Weights of a small transformer language model.
Architecture: RMSNorm before each block, rotary positions.
Each number is 128 + 32 x the weight over its row's rms, rounded and kept within 0 to 255. Layers, rows and columns count from 0. The size above them is the row's rms in percent of the matrix's.

# layer 4 attention key, 384x384, rms 0.103, rows 243-263, columns 64-127
size [126 114 124 116 122 120 118 118 124 113 111 115 111 101  84  70  93  85  76  75  69]
[[151 134  75 137  73 133 129 129  92 185 141 129 153 172 112 118 146 124  88 126 126  59 112 109 172 121  89 212 138 123 133 173 109 107 118 133 130  59 139  59  99 146 180 164 115 131 102 116  86 130 157  96  75 128 143 128 105 115 140 111 104  88  84 179]
 [125 140  87  93 142 117 178 127 108 153 173 146 119 146  98 106 135 127 144 168  77 146 163 132 141  98 137 139 145  69 153 114 136 131 129 195 123 177 154 148 134 144  84  95  80  77 136 126 176 170  37 112 138  82 146  75 181 108 121 104  94 120  80 130]
 [161 191 166 155 156 122 113  93 168  76 186 138 112 144 126 150 149 184  66 133  68 157 163 138 135 144  91 133 125  37 142  68  90 139 166 125 147 124 167 184 122 132 169 157 135 123 136  58 128 165 156 111  26 149 177 170 149 128 147  61 149  93  78 116]
 [127 163 153 127 116 122 163 121 142 137 130 161 151 110 138 155 135  91  97 158 127 151 182 135 169 130 129 123 166 125 126 125 170 121 117 143 119 102 145 120  95  94  88 191 109 143 128 127 161 146 141  77  88 101 150 175  99 177 136  81 148 138 180  99]
 [ 89 144 157 110 149 107  92 206 138 101 114 109 149 105  87 135 142 157  62 108 117 121 180 158 101  80 130 134 150 159 132 123 136 144 126 154 124  72 112 153 143  91 112 102 151 140 171 116  92 154 121 160 166 122  59 109 150 116  58  66  99 124 112 137]
 [142  73 130 127  94 115 199  90 102 164 126 146 132  79 143 118 157 137 132 133 129 121 172 247 124 122 133  87 119  95  77 113 113 118 139 103 160 118 116 162 145 146 106 125 114 135  57  95 174 113 162 171 112 135  94 118 124 111 169 127 186 144 131 114]
 [119 157 114 152 133 109 134 110  72 191  67 164 135 110 105 107 176  73  98 171 168 155 136 126 110  69 111 162 145 176 138  47 109  80 151 132 110 102 108 185 133  82 117 120 118 164  92 198 143 179 150  99 195  92 105 110 177 159 127 186 167 142  90 111]
 [131 132 113 107 144 147 151 170  91 125 130 115 144 136 107 100 133 102 148 161  72 145 132 108  93 133 192 176 120 162 111  90 158 132 125 163 137 195 135 117  74 167 142 137 159 142  98 172 166  90 135 132 154 152 113 146 115  78 154 142 201 125  99 143]
 [148 105 125 117 142 125 120 124 102 128 111 138 103 165 170 154 116 150 127 142 165  88 118 148 152 112  79  91 144 153 156  81 114 139 140 130 147 168 142 145 114 154  66 115 132  91  95 164 111 119 142 124 127 189  42 102 136 131 127 114 166 140 200  83]
 [145 108 164  95 100 133 130 126 157 116 144  78 172 168 116 144 158  91 105  89 146 119 139 148 120 171 102 135 197 181 148 115 108  91 144  26 179 199 100  94 116 154 123 182 159 136 155 126 104 108 125 105 156 113 133 110 159 151 143 173 140 171 171 141]
 [124 118 171 158 166 142  97 120 106 107 148 203 108 128 123 173 103 126 106  79 156 154 154 123  88 146 159 116 152  66  60 103 145  83 157 132 176 168 146 149 116 102 153 117 101  70 114 124 129 152 124 170 129 135 136 142  55 152 140  95  97 154 130 125]
 [173  95 153 119  79  82  84 135 104  48 134 169 108 116  98 120 129 145 135  95 135 132  92 105 115 122 113 110 135 124  95 115 124 118 138  47 159 154  84 162 137  84 112 150  69 126 149 102 148 143 147 116 196 140 140 101 143 126 127 122  61 135 113 111]
 [176  38 154 136  90 162 120  72 122  88 101  82 145 197 118 165 144 135 138 161  62 130 102 163 137 159 117 136  77 136 124 132 154 125  96 100 130 146 154 133 157 137  88 132 111 101 107  97 162 153  85 124 132 129 123 127 117 132 150 109 158 154 118  82]
 [126 162 130 166 155 163  77 124 156 133 144 173  87 108 177 164 161 144 118  88 121 125  88 110  91 142  79 107 140 115 145 106 137  97 168 110 119 138  88 108 185 119 131 177  44 149 157 105  84 183 133 139 148  92 113 128 100  96 188 131 137 110 146 146]
 [ 55 192 138 182 133 138  97 141 189 144 128 145 120 141  85 112  81 153 171 108 105 138 154 120 102  78  92 112 108 174 108 118  71 153 164  61 115  77 177 145 118 175 144 136 169 103 150 148 171 111 158 134 151 140 113 164 133 163  91 106 116 155 130 134]
 [152 130 137 119  61 137  98 121 133  88 136  90 198 116 127 115 145 191 118 113 118 115 114 120 133 124 139 155 188  75  86 118  97  95 176 109 141 153 143 114  58 131  59 156 157 145 160 144 121 133 144 125 164  96 156 138  97 119 153 161 145 157 102 160]
 [ 78 120 119 153 163 141  94 180 126 137  67 144  96 120 168 154  88 125 130 125 137 137  65  60 142 139 112 128 168  97 121 124 114 106  76  99 131 146  72 138 173  78  99 156  77 145 160 113 119 165  97 123 130 121 107 134 135 129 129 166 125 122 116  79]
 [131 149  99 136 123 114 144  83 107  96 145 136  51 120  88 125 154 153 113 153 109 121 133 147 144 154 128 143 131 145 153 145  85 108 174 108 122 115 105 117 122  91 149 159 146 102 175 121 118 150 162 112  97 113 138  98 154 121  98 135 169 152 141  97]
 [168  97 153 135 130 158  77 171 150  61 148  81 119 159 107 110 163 173 152 112 124 113 195 160  95 106 135 163 112 149 123 127  94 100 137 168 168 136 194 131  38 172 102 119 141 155 119 188 137 124 129 127 127 131 134 104 119 134 159 132 153 122 127 120]
 [175 147 154 156  88 167 189 109 105  32 209  99 107 162 126 147 114 111 117 154 160 114 132 152  82  97 111 119 117 127  65 104 169 175 181  92 137 154 115  85 118  70  91  71 118 134  99 177  89 121 125 114  71 162 107  87 163 141 156 112  93 106  96 166]
 [ 99 107 154 120 196 129 158 124 104 184 126 104 130  79 109 119 126 108  88 183  93 117 133 109 154  97  69 130 133 149 143  85 172 123 116 127 155  86 122 158 152 133 179  90  74 126 125 122 147 132 113  98 193 105 136 167 171 123 119 130  72 147 128 117]]
# layer 4 attention query, 384x384, rms 0.0979, rows 244-263, columns 64-127
size [116 115 117 116 119 124 113 127 118 124 119 115 100  85  87  93  83  75  85  67]
[[ 95 111 158 106 120 136 105 117 152 127  52 135 140 146  86  55 129 139 103  88 177 135  92 106 152 125 142 120 105 160 112  93 108 141 188 136 120 116  92 147 125 160 139  87 178 153 112  67  84 155 106 210 119 121 123  79 184  96 161 175  78  94 136 155]
 [111 133 156 181 101 121 158 133 124 145  93 148 117 149 124 125 126 100 153 138 177 116 168 108 157 178 142 102  87 121 170 146 167 139 121 122 172 133 107  60 186 139 138 121 173  83 158 141  40 104 128 150 121 132 140 100 125 149  94 145 160 140 142  63]
 [ 97  97 139 163 142  89  74  95 128 114 113 117  71 159 103 167  86 109 178 167 179 163 149 108 109 141 117 138 157 113 128 119  78 159  63  88 145 126 105 111 115 133 117  77 125 148 141  59 136 160  52 150  79 106 148  65 162 117 119 123 143 137  88 106]
 [109  96 116 157 108 182 122  82 102 194 134 131 154 126 136 126 143 172  88 175 167  94 195 105 129 157 124 152  81 152 114 123 112  84  97 106 119 153  69 172 145 101 116 129  93 124 138  67  97 139 178 106 177  74  99 118 110  97 146 103 166 126 144  95]
 [182 167 128 124 116 106 120 114  47 126 137  89 152  94 117 189 184 141 107 130 114 147  99  50 113 150 127 102 126 126 149 158 151  74 110  89 129 167 209 104  97  97 180 137 169 122 133 143 139 148 141 133 115 145 121  89  79  82 163  79  88 172 121 165]
 [103 102  86 130 169 180 151 140 113 128 154 120 153 127 142 118  70 112 180  86 102 122 122 102 140 142 127 148 174 135 173 112 109 156  89 105 169 164  42  61 134 157 137 150 110 168 143 101 132 116 153  77  80 143 122 137  98  78 200 166 104 133 128 104]
 [134 102 149 182 165 133 131 209  97 121 138 118 138 118 104 102 185 150 139  88  74 130 147 124  96  68  72 129 158 121 131  85 204  72  91 186 152 125 116 180 125 118 137 117 170  60 113  98 147 166 116 112 130  64 125 117 124  62 159  70 126 150 112 101]
 [115 132 120 170 123 152  70 177 148 170 125 184 153 167 125 176 140 123 118 158  98 138 110 154 154 151 133 145 130 179 148 182 151 167 183 172 110  96 110 152 132  96 121 164 127 115 138 145 133 146 145 164 101 164  96 121 211 189 123 138 110  78 128 155]
 [199 132 152  85  66  69 125 131  66  78 127 112  82 136 118  76  94  99 142 144 144 142 163 125 161  27 119 132  76 116 137 166 184 146 111  98 102 133 126 194 118 127 135 200 110 129 144  14 155 137 101  90 159 153 150 139 131 112 115 146 156 155 126 149]
 [135 149  97 195 130 157 109  89 179 158 114  16 171 173  99 164 105 208 115 155 129 146 200 182 119 186 141 103 180 101 125 138 137 131 119  96 112 115 151 149  98 117 136 135 115 148 153 117 112  73 118 159 138  84 142  75 118 153  99 151 158 166  69 104]
 [ 82 145  71 154 137 151 138 113 166 134 150 181 163 101 181 124 129 141 130 117 104 150 189 140 133  93 142 129 161 138 112  99 130 145 102  83 142 197 161 126 175 126 141 120 178 160  93 145 130 105 102 143  90  98 118 118  34 138 149 136 116 126 153 130]
 [145 162 114 135 158 121 100 103 161 120  82 101 102 106 167 203  51 123  93 112 171 112 147 104 115 145 155 100  75 134  93 122 194 123 133  71  77 175 116 153 154 120 158 157  86 125  88 104 180  77 105 122 143 145  84 141 151  97 132 109 128 121  97 120]
 [148 109 117 109 151 113 103 125 166 104 142 134 129 188 128 104 124 138 147 131  96 143  73 195 139  90 116  96 128 149 147 115  92 145  85 123 111 115 104 125 125 140  96 116 158 144 126 168 191 142 167 155 122 108 231  94 176 154  77 141 151 124 115 142]
 [175 161 133  68 143 139 189 126  99 142  82  93 124 113 184 172 178  50 143  91 170 120 119 141 169 124 124 118 125 136 111  97 121 127 107  60 150 112 148  97 107 110 171 130 110  93 119 105 129  98  89 133 115 158 133 163 142  59 155 121 104  98  88 135]
 [ 31 183 172 128 167 141 160 146  86 163 113 135 121  91 200 112 115 153 126 136 152 129 211  95  87 106 104 132 128 106 119  95 107 111 122  93 136 143 165 131 108 106 137 181 100  77 151  86  32 116  97 126 109 107  83 147  95  48 184 155  95 116 158 114]
 [121 163 119  85  77  74 144 130 162 127 130 114 132 153  76 186 112 190 101  54 155 126  96 144 120 125 132 160 116 144 196 181 143 181 108 170 101  75 147 161  98 121 142 137 165  81 119  91 152 159 161 104 139 110 116  90  87 180  84 116 143 127 100 146]
 [154 129 122 125 108 132 137 128 104 138 146  96  80 165 114 137 145 171 196 141  71 116  77 135 134 116 113  87  53 164 114  63 148 110 142 138 139  63  86 181 152 126  75 106 108 144 131 244 161 116 140 182 162 130 209 159 158 156 110 139 124 112 115 103]
 [ 59 123 128 138 171 147 145 121 137 181  97 136 140  51 202 150 136  68 124  78 153 111 155  90 147 134 117 145 127  96 110 107 188 177  90 147 131 125 104 135 134 119 158 170  40  97 120  87 116  87 118 190  99 130  66 141  94 137 204 174 134 168 163  88]
 [ 73 113 146 126 128 151 137 174 114 174 128 119 178  66 160  88  85 128 149 177 172 121 101  95 130 120 161 136 138  95  50  56 101  65 148  50 112 138 164  94  90 206 123  95 155 127 125 138 101 125 158 136 113  87  98 162  99 126 204 131 108  86 179  62]
 [134 146  98 156  87 136 119 144 163  75 138 120 125 188 112  96 116 151 157 121 114 118  86 115 114 138 157 115  68 156 140 164 120 143 171 151 109  89 218 123 131 123  98 118 211  97 116 117 149 145 140  52 160 185 207  73  98 163 120  80 162 129 164 192]]
# layer 4 attention value, 384x384, rms 0.0745, rows 224-255, columns 64-127
size [115 116 109 117 116 113 117 121 108 114 111 111 117 115 115 109 122 116 123 114 114 114 112 123 117 112 115 108 120 114 111 112]
[[119  76 135 109 108 173  86 105 173 160 156 166 147  91 146 120 140 101 240 114 141 113  67 151 116  82 153 143 174 157 103 110 101 110 137 165 114 107 115  76 136 125 143 114  72 131  83 193 118 145 142 103 130 114 137  85 154 145  54 125 121  90 176 139]
 [250 129 129 143 114  99 180 139 123 142 188 138 176  75 200 187 105 120 160 120  93 130 145 109 155 154 108 129 108 125  73 109  83 107  99 138 138 161 185 117 112 111  94 103 145 208 149 135  73 118 149  93  99 141 114 201 150 111 147 145 127 198 130 127]
 [133 116 156 149 164 105 115 145 104 123  92 176 108  87 137 146 163 222 140 157 133 112 125 155 142 145 135 138 102 110 152  87 183 148  94  77 125 114  89 131 162 113 121 152 107 184 114 154 163  61 163 111 122  67 161 122  84 136 160 123 117 134  92 121]
 [134 101 125 120  42 110 101 142 134 132 115 110 144 169 121 107  93 109 184 141 158 134 144 171 131 134  93 118 175 140 114 168  85 132 127 104 147 115 171 138 131 110 105 151 114 123  91 126 103  83 121 135 144 161 121 100 116 116 152 122 134  73 142 142]
 [ 62 163 137 175 117 169 119  85 128 152 115 137 120  83 116  62 121  99 116 149 146 127 130 144 108  96 120 106 130 103  76 114 122 100 130 120  88 151 136 137 135 127 141 116 149  58  85 137 104  32 131 142 139  96 137 129 155 131 124 113 157 134 133  88]
 [138 131  94 107 116 181 118 131  94 116 169 137 113 160 167  62 102 194 159 138 119 118 124 156 147 103 113 141  93 161 159 114 104 101 139 209  99 127 171 129 117 103 164  96 104 140 214 140  79  71 161  62 138 154 146  88  67 134 188 123 148  94 161 138]
 [141 131 123 107  46 148 128 114 197 147 117 144 142 159 119 150  73  98 177 158 139 122 109 130 137  94 133 106 136  89 168 148 140 140 128  87 145 109  92 108 125 113 133 182 119 127  81 118 143 102 154 133  90 191 134 108 202  81 182 122 123  56  99 140]
 [145  89 173  94 123 148 133 126 184 111 122 104 159 117  75  42  66  10 110 130 119 126  69  79 123 107 137 130  35 147 221  79 136 123 159 156 133 165  89 179 137 145 147  84 120  96 144  96 117  88 166 116 112 172 145 143  92  63  87 132 151 160 119 140]
 [192 124  82 138 167 103 168 155 123 108 109 146 149  81 151 113 159 121 141 113 120 144 118 121 132 170 130 118 140 136  79  58 170 140 120 111 133 155 107 142 116  91 100 134 102  83 131 136 162 141 109 146 119 155 127 116 226  59  37 121 111  85 147  58]
 [109 145 112  90  75 168 141 152  95 169 119 120 186 152 142 128  96 126 155  98 126 124 135 156 135 148  80 148 121  92 146 156 154 168 115 140 148 121 117 185 127 145 139 118 138 160 115 136 174 126 123 197 142 156 136 181 127 148 159 151 126 131 115 116]
 [145 137 137 131 146  27 174 165 105 132 109 130 146 126 140 151  87 144 132 143 107 123 109 137 126 144 102 129 122 145 145  86 190 153 140  96  85 125 144  94 116  99 142 161  96 146 129 125 147 120 154 126 138  83 158 186 160 115 139 119 161 139 113 108]
 [ 12 139 130 137 128 139  99 134 174 107 162 160 114 110 129 116 162  96 123 118 120 105 110 130 148  93 130 109 135 112  68 194 113 140 109 128 136 163 108 116 145 158 140 151 113 102 132  98 124 164 114  92 110 139 122 187 118 130  78 146 169 235 143 139]
 [127 128 165 142 145 140 128 119 115 130 113 139  73 124 150  64 109 185 138 126 135 114 117  85 133 136 126 114  83  97 118 117 120 184 143 114 137 114  88  59  84  84 124  86 127 128  85 168 105 157 148 158 149 190 210 130 187 129  71 117 131 140 165  99]
 [ 95  92 150 128 220 130  95 142 171 132 108 131 134  93  74 149 150 114 155 216 141 121 155 165 119 133 148 118 118 155 136 130 161 132 103 126 126 133 110 109 155 157 111 125  99 141  62 189  95 163 123  62 117 153 166 167 133 120  58 122 134 166 131 100]
 [145 128 124 128 128 147 117 135 149 110  64 141  95  73 119 116 147  92  99 206 126 112 112 133 127 102  49 122 155 111 144 109 178  83 143 108 133 149 117 130 131 111  95 163 185 128 110 137 118 131 130 125 134 137  82 152 139  94 194 120 126 131  91 117]
 [108 114 149 114 128 166 149 124 185 137 111 213 122 133  84 118 109 131  37 137 130 143 101 114 150 164  96 135 146 118 150  70 139 106 172 116 129  92 172 114 123 128 116  14 135 188 141  28 144 154 138 152  98 169 156 110 194 145 115 118 111 143 135 103]
 [156 109 116 143 108 116 158 131 164 120 122  86 133 127 120 114 138 139 173 160 111 122 132  84 136  47 148 115 133 143  73  94  79 153 118 197 115  90 158  93 151 118 123  94 121  96  90 168 181 173 107 137 129 130 162 137 172 188 204 132 131 169 139  99]
 [182 101 141 158 125 135 122 132 131 143 170 143 182 171 125 154 168 111 109 135 112 127 147 111 120 187 109 122  69 170 170 139  60 106 186 125 139 165 134 151 130 130 108 199  96 111 159  95  84 107 102 118 110 142  94  68 139 133 144 127 147  37 123 135]
 [111 134 173 131 118 125 116 146  55 121 155 135 127 133 163 115  98 136 145 174 135 112 112 161 122 121  87 160 130 128 118  73  29 115 169 148 116  91 115 105 113 172 177 127 133  94  83 158  66 142 120 157 121 111 137 181  98 175 131 132 149 173 138 126]
 [116 147 108 119 123 135 115 143  41 117 114 111 111 185 164  81 100 145 141 127  90 120 148 135 112 104 162 147 133 120 145 199 151 149 125 197 135  89  62 175 112 117 128 121 131 124 193 140 157 116 121 194 120 130 134 175  92 146  92 113 130 113 137  90]
 [ 95 135 121 125 108 184 126 138 108 151 145 114 144 134 116 120 125 135  91 162 119 117 101 161 131 119 124 133 118 165 152 135  98 159 133  79 124 174 200 133 127  98 133  98 112 111 129 119  99 135 104 142 137 134  79 108 177 151 194 137 127 111 122  68]
 [107 128 126 113 125 107 162 151  14 144 121 146 139  88 169 156 137 156 201 165 123 141  55 150 122 190 147 149 149 141 148 113  94 145 161  72 140  87 105 116 101 110 104  34 170 118 110 130  90 117 124 113 112 116 140 148 136  84 121 139 142  19 135 167]
 [100 127 153  94 169 189 116 133 146 132 129  81 103 133 151 191 142  86 193  80 143 149 120 118 121 138 117 148 191 148 110  78  69 113 120 122 124 124 138 134 132 103 130  49 136 147  84 135 178 179 123  87 126 167 134 133 161  52  87 107 125  95 125 134]
 [111 101 133 113  76  84 131 161  80 140 133 154 107 136  67 124 134 130 180 111 119 111 150 102 120 151 130 116  91 111 128 179  78 108 132  95 156 123 133 110 117 134 140 158 155 141  81  72 108 130 124 190 128 102  85 101 115 145  40 106 127  54 116 130]
 [135 137 104 114 130 150  79 106 143 131 188 141 123 144 148 187  91 137 172 113 141 132 147 137 105 131 122 121 160 132 148 131  81 113 153 138 125 162 144 148 112 109 126  98 115  98 110 154 194 105 139  97 141 121 139 142 173 114 108 137 114  86 168 191]
 [117 140 138 141 116 134 130 125 117 176 158 169 107 113 195 112 142 134 145 120 132 136 126 126 106 183 115 136 124  98 105 104 158 128  88 145 134 167 168  88 138 117 159  94 181 175 169  98 126  57 129 185 138 136  78 169 129 143 111 156 102  79 168 101]
 [139 132 105 102  46 145 144 149 115 149 125 100 116 186 113 175 154 100 123 141 103 127 105 151 152  92  92 119 166 136 179  93 128 136 125  72 181 123 111  70 136 105 138 123 138 152  53 114 190 123 121  75 132 153 104 100 195 153 110 115 118 129  97 178]
 [142 130 141  88  92 105 147 126 144 121  38 102 141  26 145  67  97  97 185 134 121 116 113 115 136 139 119 124 104 120 172 136 154 106 121 109 137 128 112 107 115 128 127  51 129  92 129  98 138 130 134 133 125  92 157  91 164  99 111 115 155 122 117 192]
 [132  80 125 138 119 112 153 159 141 147 108 126 111 179 132 146 140 148  71 137 105 141  86 136 129 140 128 121 125 145 158  92 124 156 152  88 121 145  61 152 131  97 159 129 173 177  85 136  92 143 100 213 167 149 101 102  96 106  85 127 132  82 138 137]
 [151 106 127 150  63 155 102 146  81 122 127 132 138 117 142 200 140 165 139 170 129 133 136 174 115 110 100 135 141 143 141 135 145 139 126 137 104  79 127 129  96 144 143 136  91 177 112 108 132 130 111 122 144  91 164  98 200 106 164 101 130   4 102 172]
 [ 97 134 114 198 102  71 153 142 168 147 197 155 141 162 175 133 128 126  97 127 132 136 104 118 136 140 159 143  74 162 115 144 107 126 166 146 121 141 171 155 114 111 129 163 100  76 173 146  99  77 120 114 146  64 108 111  71 102 120 111 125  67 117 131]
 [183 161 131 190  74  68 127 130 133  96 140 132 121 124 152 115 162  96 139 135 109 120  71  90 115 138 164 124 169  83 177 150 131  85  93 138 137 136 197  99 158 134 107 130 138 115 134 102  77 106 189 112 123 117 136 160  78 187 148 102 146 105  86 125]]
# layer 4 attention output (transposed), 384x384, rms 0.148, rows 224-255, columns 64-127
size [111 106 103 107 108 113 113 110 105 107 106 104 114 106 114 102  92 115 108 107 112 106 104 102 107 111 112  99 112 109 104 107]
[[122 136 136  91 118 103 143 119 178 114 147 134 120 138 151 161  90  71  98 105 188 169 154  87 130 128  92 152 114  69 102 196 173  87 152 173  65 173 128 190 141 128 131 147 148  99 177 134  95 120 142 220 154 137 140 159 109 146 130  81  61  76 181 166]
 [167 171 171 182  65 154 134 135 153 147 125 133 155 113 157 181 163 129 145 130 190  66  96 144 177 118 115 135 100 145 137 111 118 159 147 119 120 140 130  95 115 146  71 135  80 176 170 168 133 136 103 121 116 103 129 164  75  88 102  92 139 162 117 104]
 [152 138 108 101 119 157 117 117  84  36 117 103 159  93 103 139 125  99 146 161 115 196 142 122 174 171 161 112 125 151  93 177 130 115 181 104 114 150 145 174 147 111  77 162 184 134  84 101 110 179 112  97  94 131 115 166 105  46  95 116 101 147 101 142]
 [124 160 163 168 108 125 144 161 113 147 174 184 141 126 135 198 111 156 144  91  68  86 124 146 140  93 121 142  70 168 181 206 175 171 157 107 104 169 151  94 118 144 143  96 115 167 143  99 140 176 122  75 151  90 114 177 143 151 137 154 146 156 171 128]
 [149 139 140 135 104 156 115 108 156 120 109 161 138 113 104 138 121  72 102 167  96 101 170  82 100 138 117 139 151 152 154 102 139 141 111 112 126 169 109 151  99 134 103 196 137 166  82 111 156  82 116 201 120 128 140 159  67 149  92 188  96 128  96  85]
 [142  72 155 125 136  52 143 111 112 124 128  82 137 131 140 113 146 145  43 143  30 129 107 140  91  73 142 161  92 135 159 142 170 162 141 178 158 133 104 106 131 106 158  91  92 135 151  83 156 126 100 113  85 108 142 123 122 124 173 123 105 149 170 112]
 [165 135 133  97 134  89 165 131 123  91 199 173 184 122  62 144 132 182 146 144 120 141  70 102 165 152 207 143 172 166  94 164  90 143  74 104  98 120  83 167 142 118 156 155 106 131  90 136 162 105 156  44 130 116 102 130 131 165 116  61 117 123 143 150]
 [161 100 147 171 129 151 120 150  78 162 109  69 174 129 126  97  91 108 105 172 147 141 101 150 161 137 136  84 145 123 187 113  52 185  84 141 206 117 146 147 168 167 105 100 131 102  61 120 145 137 152  98 143 115 122  88 120  70 130  88 107 109 127 159]
 [ 82  78 119 175 105 182 125 172 163 152 119 143  82 152 183 110 160  87 158 126 168 199 151  68 142 136 115  95 135 101 124 138 122 126 115 112 164 162 122 158 130 129  97 132  81 122 113 131 115 185 146 101 165 127  88 156 176 149 100 170 152  80 141 176]
 [148 219 142 169 199 148  96 143 153 159  83 165 151 116 181 147 149 156 118 139 146 125 106  92 139  88 210 114 115 119 173 155 194  76 103 103 123 112 111  95 170  99  87 123 165 115 151 101 123 178 141 148 124  91  81 123 116 118 150  95 192 122 124 182]
 [104 140 151 125 188 147 128 186 140 114 133 123 146  84 157 188  89 116 121 148 104 132 131 124 111 135 113 146 121 106 155 229 105 125 182  48 188 174 107  84 104 103 175 130 135 131 115 134  88  95 148  93 128 147 149 143 130  42 155 152 147 123 124 130]
 [ 96 152 161 122  88 113  99 115 191 163 135 127 124 176 185  88 101  97  93 189 157 145  95  83 128 124 140 148  81 154 162  94 101 106 143 152  70  78  60 139 124 136 135 144 153 132 152 141 171 108 115  84 192 112 106 118 182 119 120 176 118 189 131 176]
 [145  64 108 129 149 123 129 127 132 129 148 174 100  68 131 129 156 154  97  90 110 167  56 155  94 100 129  77 148 125 150 124 179  94  88 130 169 131  95 104  95 130 146 108 114 117 117  90 136  95 141 174 109 101  85 149  76 118 162 130 150  52 115 159]
 [168 147 140  67 101 145 102 164 171 129 133 168 142 159 101 120 109 113 171 136 104 157 150 123 122 113 121 118 133 140 144 174 159 105  96 162  78 150 153 190  93 120 113 128 188 127 136  78 136  86 130 107 137 144 105 122 125 118 152 132 113 126 169 152]
 [159 109 119 144 155 161  75 129  99 153 156  97  27 146 108 107 112 133  41 144  66 110 155 157 107 155 141 118 115  78 145  41 181 108 140 119 105 121 110 101 122 145 101 138 129 120 118 132 128 123 112 176 184 134 167 166 169  58 108 128 116 139 137 120]
 [119  97 132 165  83 132  46 159 127 130 171 116 139 107 132 118 150  65 124 151 184 103 115  73 127  97 109 108 188 162 118 149 122 142 142 162 151 150 138 155 128  87 133 100 128 142 156 178  94  73 171  96 129 117  90  91 111 107 138 162  73 143  83  95]
 [133 128 119  60 116 132 138 183 136  75 124 157 125 159 152 127  97 158 148 106 121 112  67 125 162  91 164 119 137 144 190  57 129 125 141 167 129 179 125 102 113 167 148 148 102 138 189  92 113 175 148  98 149 159 152 169 103 110 139  73 186 103  76 130]
 [172 131 117 121 204 170 187 158 137 142 178  87 115 170  89 175 141 113 148 151 121 139 206 131 141  81 136 113 154 165 127 138 147 179 113 189 116 121  94 112 115 161  70 127 111 127 100 113 125  89 135 101  98 138  86 121 168  83  79 150  76  86 121 159]
 [101  71 136 169 111 100 131 124 106 165 146 114 124 130  61 153 116 100 123 108 142  70 136 143 162 112 114 144 134 133 145 154  96 122 160 161 134 148 118 106 125 133 147 130 128 159 163 120 106 115  54 145 156 100  95 181  85 145 134 156 149  79 167 177]
 [118 134 102 111 122 117 107 145  78 130 128  80 119 109  66  93  51 115 122 113 149 232 112 120 135  73 188 147 157 155 123  68  92 139 112 193 116 143 151 114  81  92  89  92 100  80 111 136 160 120 175 165  69 118 207 122 132  81 155 115  83 166 130 154]
 [123 143 103 153 153 175 145 128 127 118 150  96 102 177 137 134  71 147 108 102 163  82 143 156 168 103 135 120 123 140 125 172 125 168 123 116 162 137 130 139  83 100 145  85 163 157 105 102 169 107  89 101 186 155 124 140 147 134 202 111  96 133 101 102]
 [121 130 145  95 111 128 162 121 132  73 135 117 136 120 155 187 123 154 160 119  96 148 118 102 193  79 167 152 194 175 110 147 108 132 122 164 117 130 165 107 159  95 128  98 120 141 105 135  90 135  97 150 144 140 144 121 127  87 156 167  81 136 145 145]
 [134 130  97  83 121 108 169 127 147 110 167  95 170 172 174  86 134 145 104 124 115  17 120 158  93 152 150 163 142 118  85 166 127  92  97 137  96 120 116 141 173 123 178 147 123 111 128 113 141 121 162 133 177 144  88 176 123 156 171 179 112 142  95 162]
 [169  88 146 147 104 134 119  79  47 135 172 125 110 172 117 131 148  87 109 123 141 134  90 135  87 128 178 113 150 136 130  95 104 151 180 120  74 168  59 154  91 117 124 133 144 152 109 145 101 132 160 142 154 107 142 109 180 138 108 188 128 153  95 115]
 [ 96 140  97  98 128 103 138  67 153 126 171 159 131 130 157  95  47  99 154  87 138 112  80 139 185  65 139 122 129  90 110 162 123  97 143 134 182 166 178 201 165 102 159 145 115 150 178 207 138 138 105 138  50  91  99 177 127 134 146  86 153 119 100 101]
 [ 97 119  87  72 174 122 153 154 166 120 104 148 121 128 172 168 112 119 144 120 137 103 207  90 137 101 118 138 116 168 146 120 135  76 202 174 169 123 151 126 148 140 121 117 157 150 135 139 191 157 128 186  97 121 173 147 107 119  95 161  99 152 160 121]
 [110  77  93 166  88 142  76 105 169  66  99 122 149 152 136 130 127 161 128 148 134 115  58  91 127  73 163 136 144  49  80 141 134 111 129 184 138 133 123 135 158 182 110 154 119  91 131 128  93 166  57 127 172 158 129  94 164 146 150 133 121  82 135 141]
 [186 149 129 134 109  83 157 176 134 178  82 180 123 149 137  80 124 114 150 126 158  26 162 128 169 167 151 155 151 110 139 103  74  65  82 136 126 104 133 142 145 120  96  83 124  93 144 135 157 133 108 147 182 132 158 161 168 181 197 194 108 127  78 152]
 [127 123 141 180 175 104 166 149 145 114 162 129 146 164 162 113 115 178 141 142 138  36 181 124 113 158 120 125 121 147 132  44  63 122 171  74  66 195 123 161 132 103 170  73 162 180 109 141 146 122 169 174 156  99 117 137  84 114  96 109 174 139 115 139]
 [148  73  94 167 154 130 195 117 132  57 120 113 117 120 179  90 106 129 146 135 115 181 146 136 148 142 133  59 131 143  93 167 103 103 104 128 155 145  94  89 159 160 140 151 131  30  87 124  57  73 131 142 160 108 176 182  88 113 160 156 224 127 168  88]
 [152  95 143 120  80 121 190 159 102 177 121 135 162 147 135 138 142  89  93 138 103 116 115  93  84 107 207 136  82 142 174 139 132 111 136 138  83  64  96  80  81 136  98 111 193 118  97 132 111 103 157 177 151  99 137 149 174  89 115 194 170  66  82 185]
 [152  70 179 127 170 130  84  95 110 100 113  58 151 113 105 119  72 170 120  84 154 129 160 183  92 140 165 100 155 100 140  37 134 162 134 144  95  90  78 111 148 122 118 120 177 115 170  87 160 159 145 107  93 132 102 127  83 113 163 172  60 115 195 117]]